{
  "n_layer": 16,
  "d_model": 128,
  "n_head": 4,
  "n_kv_head": 4,
  "head_dim": 32,
  "d_mlp": 512,
  "vocab_size": 4096,
  "activation": "squared_relu",
  "norm": "layernorm",
  "norm_place": "pre",
  "norm_eps": 1e-05,
  "positions": "rope",
  "rope_base": 1020.0,
  "rope_fraction": 0.5,
  "qk_norm": true,
  "attn_scale": 0.184,
  "bias": "none",
  "tie_embeddings": false,
  "parallel_block": false,
  "extras": ["some layers without positions", "local attention windows", "shifted keys", "gated attention", "exclusive self-attention", "capped logits"],
  "init": "uniform",
  "init_std_qkv": 0.0337,
  "init_std_o": 0.00595,
  "init_std_up": 0.0337,
  "init_std_down": 0.00298,
  "optimizer": "muon",
  "lr": 0.00969,
  "lr_mult_qkv": 0.5,
  "lr_mult_o": 2.0,
  "beta1": 0.93,
  "lr_head": 0.00774,
  "warmup_steps": 0,
  "schedule": "wsd",
  "decay_fraction": 1.0,
  "decay_shape": "sqrt",
  "final_lr_fraction": 0.05,
  "batch_tokens": 16384,
  "seq_len": 2048,
  "doc_mask": true,
  "train_tokens": 171300000,
  "steps": 10456,
  "dataset": "wikipedia_en"
}
Each number is 128 + 32 x the weight over its row's rms, rounded and kept within 0 to 255. Layers, rows and columns count from 0. Numbers have three digits each. The size before them is the row's rms in percent of the matrix's.

# layer 13 attention query, 128x128, rms 0.0618, rows 112-127, columns 0-127
087:114115081154103138111102139134119043108105160116057145124044159150123157135167150156115142145102159115065138149081119092144107113100139113098127176100180137127016132139100117093166128109127107173119155132137138093066049113123144118134100185121146186120127134112076127144168124149075143154143157143104131069071137107156073103125131176166134095127174147164158094127107171113140175103162
108:089140157126135146116099153138192210192177092145150144145128150122063064135143120148185118126147105087148165115075137135134104157154182127122121145077138128131103097132123103121174102161107156135090169167124087139183163109151125127152126171126142054144166091111092155124065128129109091090114080177137136135095133155144061113108168086124121067104096072114145109148186146135076101062167
118:152057110098108149089085152182098153122105105172092162099120147168129151173169078125065132132138135125144118093163078141137102152203159130132134106169138095108153090072177113114049141107062136122123138181110174089143100144154107179116106121083152128172142091162105132111137104198164093064137148174168091102120112090126165112107163111106115150100158124142138130106180060148147141084156
111:097090112166192119096162162102146093141131172139132125061075162147139122032150189130084216099170170135115104179127095132129142144115102123099132081126155098163185141112129140082129139108139195114114140110161149103127133169073138165067104088148170155114059144126133175135103121133123055123108153124123156110168095066099164141144130146115118153094136158168110162099098159161131090150091
098:110154121079138109111109127124153137091083068120171092171112125122152091171133114058142088129124123137127150106116171154161069150079168096104131113083154125147149101101124150187144124107147165156141145142115139109189117165153080133083151201179123118135055117152080090129166109120144133185127149108143156181066145085072111107112214126133119139169130126120119143132121189221185129153126
106:147159143107075133093149146091173162137138170103120159116129113069122118095176130073130151159129165141125142128132126154106100156135140138122054117140151156149102122101164085077194162101176095125051068071138123169141147094139158201086084115162168158158181170071145111151112091107103161118111108122103100167102114151152117160131066098137180154125165116164112185134084158099146131139053
111:094133111136094148090119143112151099120170090138031097136108076160093065162111135129145145164168154129100150130140133108141107106161116105108159183138146090130094152076131101170151155219127154086122068150130160207151092066142128155112156146098107144122101156140105120127122144130167123114135185133137087069143092106164064115149108166111176109130112127058104113189196093136176163106130
118:114107065144176114140166124091136100095175176121091120103113135084137085088088155115125191150178118101121114130051089092114118134109135145155144109092173087080200169186137132137150127085107176122125081116117200152158108128109147157132124110110162148148158125073123154158187162178084103139137095127095103133165140091128137071148081157138145135138144214134102153115052195115138126119116
101:160180123123172110133129152141116156076113110116156098139080140138177168146087071126173055169140138179158126155154116150079146103119125118104179141101104125083102135154122095129134176097136210165152101147134126137126122086097116160186111164066092126133166109183104119102158150166097139087091106119161131123132091148101149156158121097217137125031148120092148163153155176178147086134086
105:119123121191152155185108141083126099109118134110121125116116126101123174066057113108156160166108186128167148171098119202113107110172131165131110081148205110121158149126128108082101121092110107152097151145121124174148112068060148127093180138080101106099165102110156134120156106103104081053143098123167083100155127096097109104107146138146148131127203148113100175180180084098163154094159
101:088119099113101167127163080118143168099107102157171137094139109059154115096127141125090176170136106122101086149130115119194105095121136039131099132131155135074152141089113117147140108199149109108122101145118150097161101148124129170103150108177164158154133108109190170095158132158091142147135179174122137157152148063052162075045112099127088125100126111079108162112143130110137146222139
113:118156121131137170213151110081123060141133134126087105172143157139124154132056106118166180177173156099135125156130112104152162062131150140110110087123090126156130164109168106090117123162107157118132148093104172082118127092124128104154081082107186097094132145123096072135075145115082188133153175117088104088137113178107145090098137114068142149072157107103094166135121200131209153132116
133:094124121128189076173103174113186204135171130084147123084158139089122088119176140161132212120162159082145160147132114120094132113120126159116182089089110119128129179189116126139122130143139126140104107159120126175069104117160095073052128045108151124078071131114156190101086158123160083105106142084061128119150109134112121092126123136153177166125096161113146146122088148125121161156123
109:138123141169134196098152124102126118117139161127131162059159113153087138110193088046160140142132114106124123189179100157177153128111134116073105143164122152176113116134183200111137137135109132154102103118099154181156110120102114231143132134155136190156145171109099152115101130119112135100105108103121057133157098130085146141099117191089135135099177097163054097073138148070148123114106
097:076171109099145195110146150170139100106129082142152124186093122143076120146126157123128174148127125099105170177079127126171132129121156136150184093110170138137072089111136052109197126102088071129150122125150123182119083093122096152115119109091155130138143118066139133147215148070128144149092103134172162162081093150094196143073142153120065116133120158124121186122132164174098135142162
109:149132124145096109122131141157183158116126160060139172132094163179143173100132203055153168078094149151093112183216061129105181108187166142158098149133176047142122111124107119088103093099136113133109095099115090177097099109099125105167118089121161132157108149103102167130166156106132151139122121142121147107075164146155106107098159180108155101141114156098170068085134102129153116106158
# layer 13 attention key, 128x128, rms 0.0607, rows 112-127, columns 0-127
092:074045133182096131096216177136164154142158097125090130163158099131097134198150128117104135138173176126148164158090076150053152157174144137150119125092142141136156163145110142163149148134147058162134135119140102089155108124105120073105098153095149123133175152162133099170184107121088138089115105176141144072084135077145141137096132132109092084201103110157105098152120116063145139123162
103:146121149154124118149092166145157159117139125143115103164126150182087076197061131156203112118121076067157132088131149092120081144116135075107142132093114166111116146113151128070152099181145142163098154135131152205123170105155123110124133161162117134108154127095095144086048161165133047161118125141103172093067159090142113151107163172130164054073143168102168119140127128130084132107147
095:162144076166143190097151170128129132082115136120092107158125149163059110134128120130085108136136145105127164098182131115154086138185150161158193119119086084091179106112164143112077099158034134141190151146181088126129129132119165155161124096094110126116162103170095083112175108141135118104175085166134175085091102129177176146089157132076145134131173151109093196102117093112158098102151
113:093145116164137106128123129109118129171159159132039120167095144104174134054199166093070167054151174131124126159169114174130157098092144138095104133091116108098129156149144155137147142134144175077127118126125104165123074123076149133062087107086086127157087154161108114096176113104148110121093158089087149103090161117090095183165114193104150186151144146138114168135076118122174105161138
107:116139194098170140168085131109111108146143057174147128117107047128132127184074086107143121165189120119081133100164161040094118140099173089137153102126129100108116084122113158163132072133145141067155180145120125159119170127043086154173136068150112098155129110130159130128169127140113116155173125107154161115099128105120127153131192098114154109173114206099105138106139153133127136150192
112:094118110089156156141110111124136077120143169123189155144130160119163110058157143103207191163143205103078167088120147105128122124162127131103129061110152154147132181120109112130084113132132068140090121109079170129151125147096173147106115135135103164169207124127163177096063109174112088122149143145126103060174135129141124123106127146114127063105143120151118191183141144092126083099071
123:090129138160193174058132093129125120085164109134134134132094085128039149102068161111142101166130121064162094173091158099141113124175175121156187164184175099098093095152103117160150086157144119104185131139127148146096155143102140136136142142142136127124067102136154142111127077105126135131100106119139119150122113156120108142141098201173120169205096099095053146160105166109126129190181
101:096107091168121135062146139053194120142146182119049161103127100087094141066164122134131186123113102137182127147115133191079130175127169121125089105136151087138149167205123128178146158100087146107129077113113178120119117102167108167179130066099119122138108118121082120141162077128168113151124100094089117152124069121115111127136126180186150159136172168110108110171101142164164115148105
099:110111111128172077132114143168145141120125140106111104085085121180122058126044126159124125102102086107169085060133059098145116132131140142175184097119092156136074160160109124121116190082160162150110109090155140142202098040127142191145128190108150109154158142185130095118151105081115138128150098114179135129115090191147106113084123105120157152106101165130121081101152159125121145146082
104:159125083131145158119131150137158148117101200102098163117070132172114113134114078147142172107096157085093129176126148120089096085111126117127117102123172079141161121130093158101148106104096096124076099112129070156178103092076156142104155105128102116146193139145120140081194157122101037126169098079121099095168183119164077152171136147164159142141174112129113147203131046106138136085137
109:125138182133108184160151085143140118085184119164142141074126083112150120061117122114116164175110134104140171152136145177181125122120139122126094155161084089129140095149132095085127071152107110079130098139165124154076146118085127119163131113233155139189094136109118106119084099110139148195125121107056134098138147146152151164125112147111130165174089146108109153142080187097127041198134
106:151165147099110181166126137104112121152089160093056133169145160146113095130123051177093164109133122084136067179113084151131108113095135146134094116115098103153127114087179165183152195183172157101159108097155116124144160120142114119108121096110159137069156182137160099117114118094047165174129150135140153137143098169123060110088136120235126174119107128147104125140123082150151121132175
128:121122139098187118101120159063152173115184160088123129136121143081132117051138121156141179107135184128145115134151148155151109094122126155101136094111125147152098163179125109127133108101116159166101084181141120146054097142129101072094076081150119137074049120143142171085105168162184077148112092115054138146138135151082127121178063149168167193135121165100142168122126140154138135140181
100:127160135158150213060103142094097101081123127144114160089064133138116145118173093096137159104113117080120116161132104089122149099166174115110138097134165115136145106118132129186178077146078122150117094181161149136103087164053130186122132135152157132146168155099064176128124104106022135089080121121136103076138161136128128142162129162101092122143121088172071124143120173087189137104127
092:137183089154180141172178184165136159111119058141139113159113070093153130129147171118124106174199139123105193179086099130064181120114117143124171097143095135123097130088125116155160071169064118130117143112129116175127148105104059099122124133163169155121181103126145121123103189103143050137132166132105139114181100087099136146120119144148129128159097178105150108137116137202113117084179
121:121095040119131189147143150156178142131093176095180164076110142169112187069120146127143183152089135133141164150144105153114150097139110128071170108135171113185181162135092119106098127119121144167099141094091118155103055140088190145102129090146172149141143110136084129141117181131052101113153141127122166098081140106113107089092142136110064057129098154107200120134136139092148108136133
# layer 13 attention value, 128x128, rms 0.0885, rows 96-127, columns 0-127
095:061140170142149131112112164157149094154165162115178114137146157169144188127171143101115227117115151108137157114128109129176105094069122054145138202118095120131126141150137123141096135057177137144050136088148131105164104161117152117122140097158090133089098152162155128154116180087153117069068115159129090097139155093133170095089143099089124145065118142126080105148106132079152179137164
112:174098126135173125096161179148129142102055105115109117190100121138142064167174123107153149113095102113137148129180131117178132163156114132134115167089109155101140094164094154038105165149151176151121136107092063087108093128149154137135142156158139062079124149133151132199116165132190130110158117118171100130176180101051134132169127090173140148142162129063113116152101101065128138100142
111:148089151116102131134114136063129125174105109160131183143135142168116158127150122134190083160174161143165101155138135140155129146167119040099073107143066190143157162131102159159082140100156069134141071110096110136063130127186121088156118221131177113142128098114121121140077124196163160130110151187146115102112147075170116071126118096148062075147123155106111127102113131124149099138124
114:133110147073109118170126109132071105138138159183167138110155131085184140116129022175125161157102105167123149126125103076098147182126186180149124165146130125206096138075144138063112126148199141115129131125106110188105160122097125099106093106153129062145059110116154224139142172090074097142085121155109103115111098125114120146093147162119141113122100095098147148151158137157129115108143
094:198119108166175144076117157137068136144125095130152173146139112048082117185076100161120142065159098109142111145171115140082098085101101141111195181152094109170150172165146194119158194128120113132121128066112188089095097109147109094065127079113098152149137129167131111163144113115177120146093103167146171158102175137139180150118088131109133140126172140162120117119157121087166143140110
108:140164176088113146082146130176142138155111115107115111119099109126100132147088075229132157107067202099134104125122132163155123113125109171148134123148125084152160117134174136144130106133126104134150079131150120035091120189103108113105153180134153149132141113095129099086165144116188091124187160153092087130095181056161129137050117107111128191107155083077128164118129125166123068150121
117:177090117169114155150142070097142072120120127133162155066094115171157108168144141126131116070102130178169072095187142069117104187141166093145134159071182154131105144151126145139111136098158073190161067097145151140137136146180152106154151077213105134111122124102119148105155129160145140070104159107152152132109109181125080142124107118122108147080109082141095123090155099099081156166184
113:093114100112110103125072150104139115122087154152131133109140174145131167117080132114105149141128075184113061077090089124140090136127134148074133077123104102092097064185140144162085136194148105146174178153140128107184163108062087131161086171160134128149196111148149163126211089185122145102106122157128088152163159089142155136142053147149178135126149144101149122102111128067129152153104
099:142079126104168138123168125108179118118155099105125114098114143136143106137114121063070125161134111129158154072149112148086136070138187141141152153097148114094093109108121109135120139141143194170159164139110172103113144165162092193143165134101097077107109113099100163100054153151154159127105098166138092138154107123199101141197049109046119115136148074158117089146171145154148205120167
107:170124135109167103186148099129097109100113098080113075140067141130191117086122160185109175147163152137114126111080135131114095090087172166131117095166132132125117089169157149082176064176176096152149135116136087128088145123164174107126184114120104121119163109073138112181130133084203113099118122102141097130110098160131082110120045168110177168186156183122128157119092150124084099156124
110:127204069143108129145157128164152078138104113103069140165157142135172110083086098103181151167083121109129108077138135080125150085156134185143197123088141121154149088194118165091111186091119123124184136213102179090157128167102134148066097099146159127129091091140133077164130089145131122092132142122124109111161105111070128133123123098127194064177094158125113173122131142104130114149116
098:105131138114116090084145103150088103071088121159095203178139127142092127147127126146104172190191149129135146142075070109152107172115159130118123108130119132171105128131104069113112122147092093124120157147105113194091165188135092089102183080117123065113129186101071090128136129134179146161177084119149096109112132205156093147134095100149145106102196131158153162112090119114093201138122
115:099152122085104120164161050198143124155070085095097070089134184129122165112142124133138137130099150141119172110106131148191130137148110147159082136111059109181155126098106138067052103097155130107098080118154162133097166153126158080168092133132149215139126160152105157127167137154141157136104136093151158105108147211152101159100119108132102145183062089116122174143140141118092137094146
107:133132154135102105116123172116128159126130121132163109146153157125107116155188135113162164152091071108183155148110106060072116122115118153130169145087091131144094140160101159125143132145149146113136124091132177130113082149171086123156046182149064127133174121059120113164174216164122066131125140141098141067126094110114163113186109145127096189150163193124133126020139138128116130127153
107:098082158109083122084116126088134144164105156141128130056127104134181091100165202169146141091126106117153094157130137084110177073130130137120145170107124159073119145100094143129148123171147119091089152148116084087147117097164083098112125105159136137113176162143090134170118192176078144162142142150167086087110161200091153082122097095122193140164099101159134126131103064167072076084139
102:132127134112095087116208106128167148107145058146124145143111126169163126117147189135090139130063140116115112156163122067171155117154114206106107170116154118126127171081183151095134027120090116185081145105098104156162112105070132169083140140168093101189145130091107081093162106170130101149107154154151160150108095143163102095086152074128159114105139100097126128159172151142098148138089
109:151149127113190133108118167092155151077141132125068102118121080116091124205124105123093166161112177113146183106189159110066197127152101129138154127078112141121089105106102050104122150097124173173140105139178105150067098095145126061164097129134142144166164151209158159133093083135102122129121147142162087191142119118103146139127114223079157130104125143139148170149127133113100119125136
120:143093115191105106149184144199103137144119164130121125060136153174097116133108175129081101127132137122070155128152172080103149138095133092126095140131101124162164150147145121074183199144087101098192088105081096130143166132091091099172092106092126115095136130153153113081096155138212089124123099193195088114094084105131122184131143154092140103088116139169122184140108161138154099124140
114:156181124121182085074165161101103113148207162152145115123139115109130110189074187114121125158136141188124092102095176153113143110119134111153127125106140128170134132128052128194154122134102168122154110104174087090145124117107195116114088109164136118171118088115069131122101113100126126079090156163100166140142108116180125100174117124120066091126180083113195138104166106089095168165060
104:141174154158145091179173149177141124114102143113048156106138123141127115129158145168154158098113088135064133144162170133139108152128117070070180093169145159152110096113178149105166158121165136200123133081123108068088081113148061081081118120168125088106085113170167183141138098139099129124111128109111091139146145121128164114090180160166108153160154151179086054146144124167117100080160
115:066061199144115155151092074150122105157150101086158143134154102133113134206131101151160112117124092098186160171138170142131152082111104182084220100082174116112142115149119156104109081103167122097139130151073061094090101127139156118150090197147144119092092105133138120139173198168137044102147120111128123140131085151113170122145123118121163168134123144113158114145142109142139134141070
121:145087137211099142091152093160091104131179141142180166133093160126106121135052154086110111143067127086123102152124204160079124111113151131140107128108106173118129141164146088098147100091147160147152123108145189133142133129136132147121162083138109118177194116129158127132134165140144070090084152092170173185101171097084158079115143140077132084151160066123169147074129183127189131098120
111:110165142148095127124110087126119098163142156117142099109110145149171162137070096108169090092100088056118114121189175192113071154172151159131143148140173168083140135147097093110111128135135149134079091102094175171186130125128147102098160147136094131175103113123144086128123184108119182112141032186102071141107118140145158065137158154124205172119137172117165098086135128144137153162090
108:131132130170109196192134122155079113130095173137175151167072123118081124074066139175173096163121085096175128096154150143129112082110146187185114147122169112108102143154155074119122091091126127151100176113129136114130119143081137084095136097149187179123130126092125145133167172127136159129151135126092080108116102082182097138133133165202115152138174129046085102150114121147065140085093
094:163120129078150143133151144125121167073167222117117125130055127146154132059105129094158106112160128139100200168115110143153124132112222106112188082130099141051112123129134156091175086159144105178205115147186155161118126162098131119124117141152155138095108166090170139144093130167128110165105080133105109164111109150093181131107120112143087129126129125149117141174071125070155128089090
107:127078117086086154103098190138148141118114146192134154120118176074201119128120136127152112074129134105118147086144140140136150154142052094146128120153189097132153090167122106125097087092084125091112104112143157143055186102172164082117101146099102138084101088071191122132164119195173128158186085138196136110168099142140164130118158095117146149128086112154152114126067120167120155102167
112:115183186106145097136171089075110108126142099110151127125147083148114108107181077109104077142089096097185085088076137144134069131140161122165089133155159122135103110112140136160106146169107137172135166135134085146130098158164143063115138093096166193118123131174150139138194159147105083171126107095120110122159122123154186045156061102128167142060135090132153188105161167165129113147091
113:161137140072108173131100108140131177093131092115107136133169114089168090122157130111138157128218131088120088119151089086183147126186147135142155123045135092119167064123145154180060110120102183111096114172132099183185133135109149112066151135073104117124136103160100166143094149155117050142155131150132149116074124158188112126070095106161123121165133100093131116083145126121193124151134
107:104100137101110140080138099218171173066137169114110147121076112111118089106148156141125100178124136132101138150144126118133152169144153082131169123154120105118208155119182138176117137130132112084117225172144119081078087158123133141159161126204114114149148087106102154117091147089167162125133114089105094184195169118101160146092108088090129093136094134082129072113147170100106123080110
102:144164143154080169124191132126117162117099098129130190142135118188146122126036167130145205182128103141133137069212106188084094085125159120080161116168113117104122110110114144195125114082067078167133087133100101127105189115100075116182195098140164129161123086101137126125129168086149098107112128101125112085172179145109154122119128123134143143150136136111141098128125171118136140149185
108:118109107076186191068134162139151112124086135105164120108174115144084160100107164112088098154110170100156125127163100108132143142102147117202114104200171140148059129167145138155112145150193102132135097090122112153119132086156146100135074102084134154106111052115087098075100124097105128085129129166178124105074230151115174164127108121167094096111121146119127098107116138151127187093103
109:170105143113127151107125162126172142158115141106126156162125167187150110134085090136089113141174175120102161138171111115171083106090130109092140111100139109103100132184095174136091093169118124123152100092163097128156138126154149116146141114118125106182107161134131169158108148054115130208135142106120134137167150085106100104187106064139121198199122033104188145053179140116078100152118
# layer 13 attention output (transposed), 128x128, rms 0.309, rows 96-127, columns 0-127
104:054145176144110098111102169160172128153162162177157122156112170171112136162159207132104196061127187131080163100128179098152099071109124089157204181146114116185131109143146119152126128115115150161118184138130108124148084123099096143116142098128113080109056142129136110129122128100140128145069137169075114119116113130120108129089162136144080118094049132151100122124075065129123157161104
117:103135133177125096111110164103133120125097137118077168190112119151115109119175116162138174082094189123159201098150131113125082154255159101137149132142170148119068126153067183090122114074161094093134174088174060152081155104116167130110135139158146135076087130115129116127147147114082169121114176136123160131172111132079110146151136111110140107133143083094089120101129107109088192123133
106:148084174133125117135109153107128109117117090141139154168127115116124105116179140097159127163194100139125101091146146107103114134181067110147121125159131180132113127110116107156106107164079068049130136142108163250124163180138113162150112199155140149085125120157145123117091122166116151119132101165065135162152112077168109143086101075082087104138142129152197174063109068110139095140145
116:134122121071117125164128119114133155122141166163191116169142206152114109197120077137123110139112109096124178134119077126041206133109131180121140094144113102178099103126113161118101184114173140129130088118091077160107134165067139126110089093096134097126134116123129159113142156120148144099142170111089112124126114185143051124122161166163127130113108110056193100177135118135207070101148
096:083149084143141112074123182141062176116189113156103129123104144036104161154114107143107156073153095077097161138165140068112142154112107167090150141061145155172143124147141182166148182080156159056104155137164148131131139123190132117070121103099136144114080118135059153109129125088127104095153143159141189143131168112153129120082162108153150158160162111165088063131100121124130127142127
108:134113123068116133140175090172117142138120137111116170159119119111108094138105145175146158104157159131091171142058126164123126096142076149090135112126094133130123074119146133088087128187117102090198155116140151117129106158193098152116136147078109123155087103113109086123190113153110076073211142142160117112131153128091177114084194116079115179125196111053083175130130153200132151137130
109:134168098168175149118117098161127117124124116149140161136105118126140098144123078131172114144088134165119062091154133078162064137172156082109112175117090114161093120176158129140132173126190123205122180111124108145146197132143179107117160120156105116135056119087111071139107105153168102066068148097089112133141166166189122117119121150127130127133074120136149108080195097104068086109189
117:105154097089180099088099149133193117111139140161106119103153152163135175111107108115168146167135101157100099141120114165112127164019129100147151100111133090150112049121115138121120072124058138137158145145125128125199169075098117154117106199163132141144218069100134111124201137163118109110071123076122109164134188117114170098150089168110152131155133108124093135132119130078151150163136
109:147058157171099155115106131091182179117156108140143190094111143098146138110105113129101121106099105158178145148143130112116034061096147100106148133142144131099108127179118156127091156086156143247128070164115161143115135122191130187109082126133138057202088072126135161090075116157148124137130101095130146110126154121145107149144110105074103126132141121078135111158140158134154151128178
105:124123108098133136161156105116117090124102179174116083117090147108188109172079158147129149156132122125143152071049048160102087105059153110141168131141110135145068114158112107091139114165193115115119096152143125094095140172154154103124161080135115145094133152127092087165162136146192162095153126051151132136140139129139098144075094155164149127138123091106135208124083167170093154160200
113:129145099103139109083120119117121094130103108174088209159098133132190112124100099118161132081096156149122139071117120146157172124028067141123144160132154073151160108154117132149162128100109084152168111241128142142221094106108145191126118100122147158126132094151141100161123061153127153093170137138120127108191134167093151120133133120095177125166123130073096132135156074117112119093123
107:147135147131136147064138108125108095129147126171167203193110119141131130091136151150102144130166116127186171158083101116157143176145157150079140137138127147143114113153106091128167092097138110087128025180111136111103141141098107072057112117148095061112162119089048112109146098174187109162168101114098089099088163152173111144134058126180142092118196116152125155131117143145128168133137
113:121133093153126148193110059141163117138139066130126095112134157166138169135091170104171105125120124191125152136085162106187125057188112100139037157123116121184162115040148126063123142173116112086135124106100098116149163157098162126137116143187109162115153140132141140068192110151172145122134129083153110129111130155130102135061138130115080163148134095080132163143185130100085149093123
106:089134142177158126116074129122164132151124101154172107176133119105092069144164149155124153179086032098161153120143131105122140119096101171130144140112129150107093150127131124077121127130123128118132096149180129093121122141112144158113169201126010156160174106060137156128161181156133146075154079143157110116154131119095147121095107108127075183125149167129156047078088100142179142161111
105:073135148116116113102132137143115130132161129128178155136124070122140093136089137136131101075081139123130087134141142102104176123123125124153143158170099193068093117159052132125114137145165086178146135211126110107140132099119122065147139102107159129074188142126139049143110184134126147179171110085159147141090114108071155063113061108180147196172135137175164108113159158128151068153145
107:068146124146117094104181093143134120187173082096111136164112160104108158097126146131091148124053165192138119175157103158172127159094097161117099141163121121125117154099191083116116108140134116154127128121102113179149114128077118102133159102129154062188101161089114130152192101175100096158129180075108149093149099148115071058130144079111104141105192148078176103148142122093149167144184
107:185075133147169107181160142158194136136085156138112108128134034092122123170088126089111158151138138150135132089156144076096195147014116133098132099116135139112131133101138101116103154094103089162130125143135137150071150069135123089151129156145086149146071070211130161076152140166114149137112163121163144071132106084138122159165149157158178096089144139148161161149139103112102103127126
113:188167110167152179093135130153144075155152103113117152129080144153121123127075162112176131113218172197086163163087123086123109112162146091127163102152073116108141158108102107125114141119151108028093071080028111110172125130096122168164122111092137121128144168148127124127091100135148081124116146153146130123131076141141112176119142171124137175099126086149085164139137121191166105100148
117:103148151058067034126147134124100177129127170134157124123127059131190111132160144140113124103139126163093090141141170120157100173000116106150135115079110175140106165141099134105116107164156158132119155085141135125134110088124145130128137132170152145195116147139107132105115090100157119098063158179121155120144143126132104115151104145106152115128208121088172147086197148079135091177108
106:155148144104118165151180122165155114144120127136103195110126137100102110113144118184154174098148104028115143091153133124115148146142121095159139081161136145115091093064126103148131174090173105187125146132128100064134111143112132105132077052207163077097123082168168148074123111111147177146152142170057149143160096099098168131120141139111106190134150100166082075156143147163128108090111
118:119152158098130171137113162110147100194151137125097105114119070109119146161133135111158096085120143150172097173141147105122139079047084131153193068119138096132114126145158185101124116082155173150174125158141122144089138135108111039152188159103077103080134124138184162153127169108089064106208076116086170183151086152127144143096119129133135171117131117052148105148120119151101136122130
109:157071120176122116103145032149110083204161149169162141137108155116107144108114088101088144114093130169082101170137150137120113107143125121170135133122147159138157096113106121129130090105186150114185197062137127141176171133186167182155138142089075128174149156111089124157085126102110104151119160105130170136143124098108146141106164121073154090118181069117173062090096115141138098131066
110:110181174173103130126134094062116115151109153106127110137176130102129086201068104099171119150086114142145064140127159181155108136154123165127163151159136157065142134137089162158160147135147201089097087128128168159137129077101141126148185145130112098151105076078120125114139146107133127190107106068109140126144115084155118077130190162128200147109133103143052061088103146133093111129161
113:139131111140088130135113122127094148117086185171174151165097137090125112168122106214160118172117127146134120124135079120077143098143153152109190178101153082105110100125147100100043073131114171104105136085136124120163098142112122084171151094132112139115119121157214141173135134149132116171135123113098106137146119096169124095160117123174132214077199097128050149159059142123101134148077
102:195090103156153113114133121108127139103129175160112161090081114150143160150115132105170077204120158151160192090137110134133134099054221117144209061151096116101114138118124131150130084140144082089167113176165129132141154193122161117139101060138124139067122061110144109156149096100153163127117100159110069127084139142098145126157176086121108151084113088107136122162112129097140173116140
103:140156094144112201093060171162119131146133162124085177150135160157185106124171151084115130096106135093118149093181165166139152072155096106188109116104152073131142129174124117102124131103097109072148108108107143156153195094138122084171119093114130101150115091127074115082157116209191143130176120071127151145135082091088182101165070112119121132106088158146182130119101136123123096148167
114:104132156129137134144077177146165167120119119185147114110157100095127158081172150145127092151110128130102082102065164166141109160130089225193135138123138103130112102075140157176109097194140122173106114173158109127136104150146140121057178072123118197131132170162084120123144134105114083145122093054087107063136082117168116125161121098107172143070163101126167155096130102165137116090138
119:119089134106102130116099100133165212109157100090144136129160088069121130129113188122151160108153090130154145088147147138142134124255107074132153120085152094132124089140137167154092106118102104123128101113132071170153142102134124119103172105089105087135149054153105143185100153160185141113144146116212132127101085142121118165092118123169144051157156132121138103117154090101170105181174
121:159129121129147145091137120177119094110132197092094119083072090172173110105143170136090131092130139138103170135117119117131141181193159102171148141122175127142172128078105176198135139100158130075115200138083106078064089149095132121114125138143158110168194110125133180162119142142088167113142049121125099166121192061088166096122166111115084088102139152101162105115149121123101107099124
103:076159166093085186176185125091132146105117115070104195141136174154114108155092135147145190177133148097120112081167119125134107098110116133081136084185137101115160131108142115213163106081118100134094134173087077110149182144129098065182151107142162155145121127085079147107101149063124148119116098123152110144114134132151162122123111168107108154117216100110190107126105086150074134151132
112:125109128080139179110144180112200146103094132107138130100160119092116129111114148149072066127132141151162098127146038145158185139145160084191110128173090083080137150134137133154121151182168167113149124144144094192101153166102083105061133136142153116092137108116148081091065111170130098080120132154192156109108206166081172165133126149129113109079123100150167106099111131130113154110091
117:113122142170117139113079117117121157110119140133092165145141141207089092155136139146117151092191109118139100047123095120164093123000162129149077136104114134104106125105121128149102135220120145161144104185147104138074152154132141124151134165140139127119096152117122180157095122130151149163148141087158099097171131102118097113150147099139113107180148079087168159088162135104071122153167
# layer 13 MLP up, 512x128, rms 0.154, rows 0-6, columns 0-127
099:191081126092171139151131146107159089167065091153135130149168111145169104188150115118115141133065210081174171158126141127155091171109182144169150102091077121150105115085119147055165133163147097155078123103163155128118141121162137128168119133084099151105132142129128091092180097179119095092163098119158099107112161120113098122052078154121078089189109124107147123121154163130083137123175
105:156137148142097126099131119123139096057132063107168181220057118095197099103096177173135167172125096140113173132113093158130093148093130208158143140066117129168097126084120120136206147155145133151116119107142178149119088112109133137130143117111152168113157152161079154143169137120115146107097164093152152109186104094152113131136133137143118154065152166118119096155107074066181125101162
097:156150108089164206091120115107112147084188091102122164093126109163117144094127136089078095156089151150107144134131128077177162116131142071167114116119103140105122106099139090119093136117105117096099123136182127111110134134177126180120156119117166130097082147128075190074124142129136120097193178180116115104094168207088117149098167145184114150094141115160226139105141108050165124095126
089:155118114118098137123096141110113041139140134097126161063146155080099126096125159123155132139137134104125100178139171094106155156167133072069164150007122123168124136150132125104128163148064120127181139087114155196110079118143140152158202159111147118160151115083117126149092141129173126151128116167118148145143163090170195067177155088094112125087144077155125122118116094147082158165147
095:137144171114097169100118124077148158129134110133119200179127075118106169149181061153112121139124133070082085087128173144098170174152130178117119085088143084098086180123135126062176127117126141115094119145110115140078089129128091172138109146109152110094145116175129101175074118111170122156187131150150109075105087122135219137081117136141162146176159133113131153102187150059120157154146
089:120094095119137163103159129059243161107156142171147177110115078127083169141115105184107137084138166153135159073150128137136136113096126092138110090121173119090131132048105064154107129106152111113148091121174217085135188149125121125109093149089088115099123165158159192147150159160146113165141097122146085177124097147137135131130117159144135118101098091144119053137139102105155080114104
083:113099169137065130145138136157147167139154117094099125180132119144168143136165113107126117149080130091089095141140224101067070140124120132120086139158146158125203149083098117129159162163084158097099169141116173091077167104170120118133184125086126132159099104139138129101079160172142148080132194056188132118107145121153089168081192115163137127095092185145165141110144098080120117129128
# layer 13 MLP down (transposed), 512x128, rms 0.0776, rows 0-5, columns 0-127
104:198140152081103123156155140096116095097076093137138149107163138123184119161114102165132115154167164152114111172138118056147194190119090106139172112121085155151137178163151155124089106152102109066180048114110124155153132206144114087158178102127140103117143139134147063094071128085098116106169121152135123105180118107101137099146098110144123076143129157072151129120126128164071129095196
103:059113144091105119156076162134174120098141085116103180120151081122134185126124149174159083112119082071156102104179130094154136191096162147143143099094113141169074115126150133142150161149090142093077152114108138126108098136123164157116144168162128102070099117162105104056217131120135116126155137172135113160097085082129129098136156113105135105164075223154100133129157153141123174182078
107:118113114131108101119068111105100168101158137148112110138135141187093143182113145091124158152156150126100092131100132075106188079255151129091153133122157143126118110170107110144153157142170111018122156093073143160121168160131122053192144152138119099089118117145121118108111139103110130129106104095163155183052145106155123122089144122124135106126060135169185135115143128136145129146137
093:112119120177169135102111110113093143157116119189120057175160090079123115125127077132106129185094078146142184124155155172141109097231119139155098146161125123161188145129131120162137104108106149138092167114140127132189165133095120129082091108119140161188185118119131117104120128116171084122153109127077083066154135072148133165086131124126141088208127141080179122102103142115155087088067
094:129100173165125185152087118095142092144149131134106152132075047178190224132073162120086148074134142161133112199156093143100135127136131088154174111136126156149170142107123119146151160165134155124114157109142140138097113090135115103132101204139045136121154132100081122080091147129120151154164105083142083157168116096154130086088157125081159083142124123097069131112101120141085119191148
091:120147124141166114110134138132117220161129111120110106150144118139114147133123129164118072138081158077111132078096136123141134158063160182092136163123141063176070123146141121152121132123114075045137129153136109108133145146117092122181112120139073114140115182111129128099172150118125066170139124170089117128147127135111164139183091185155047222169131114112123137140133113188045107092167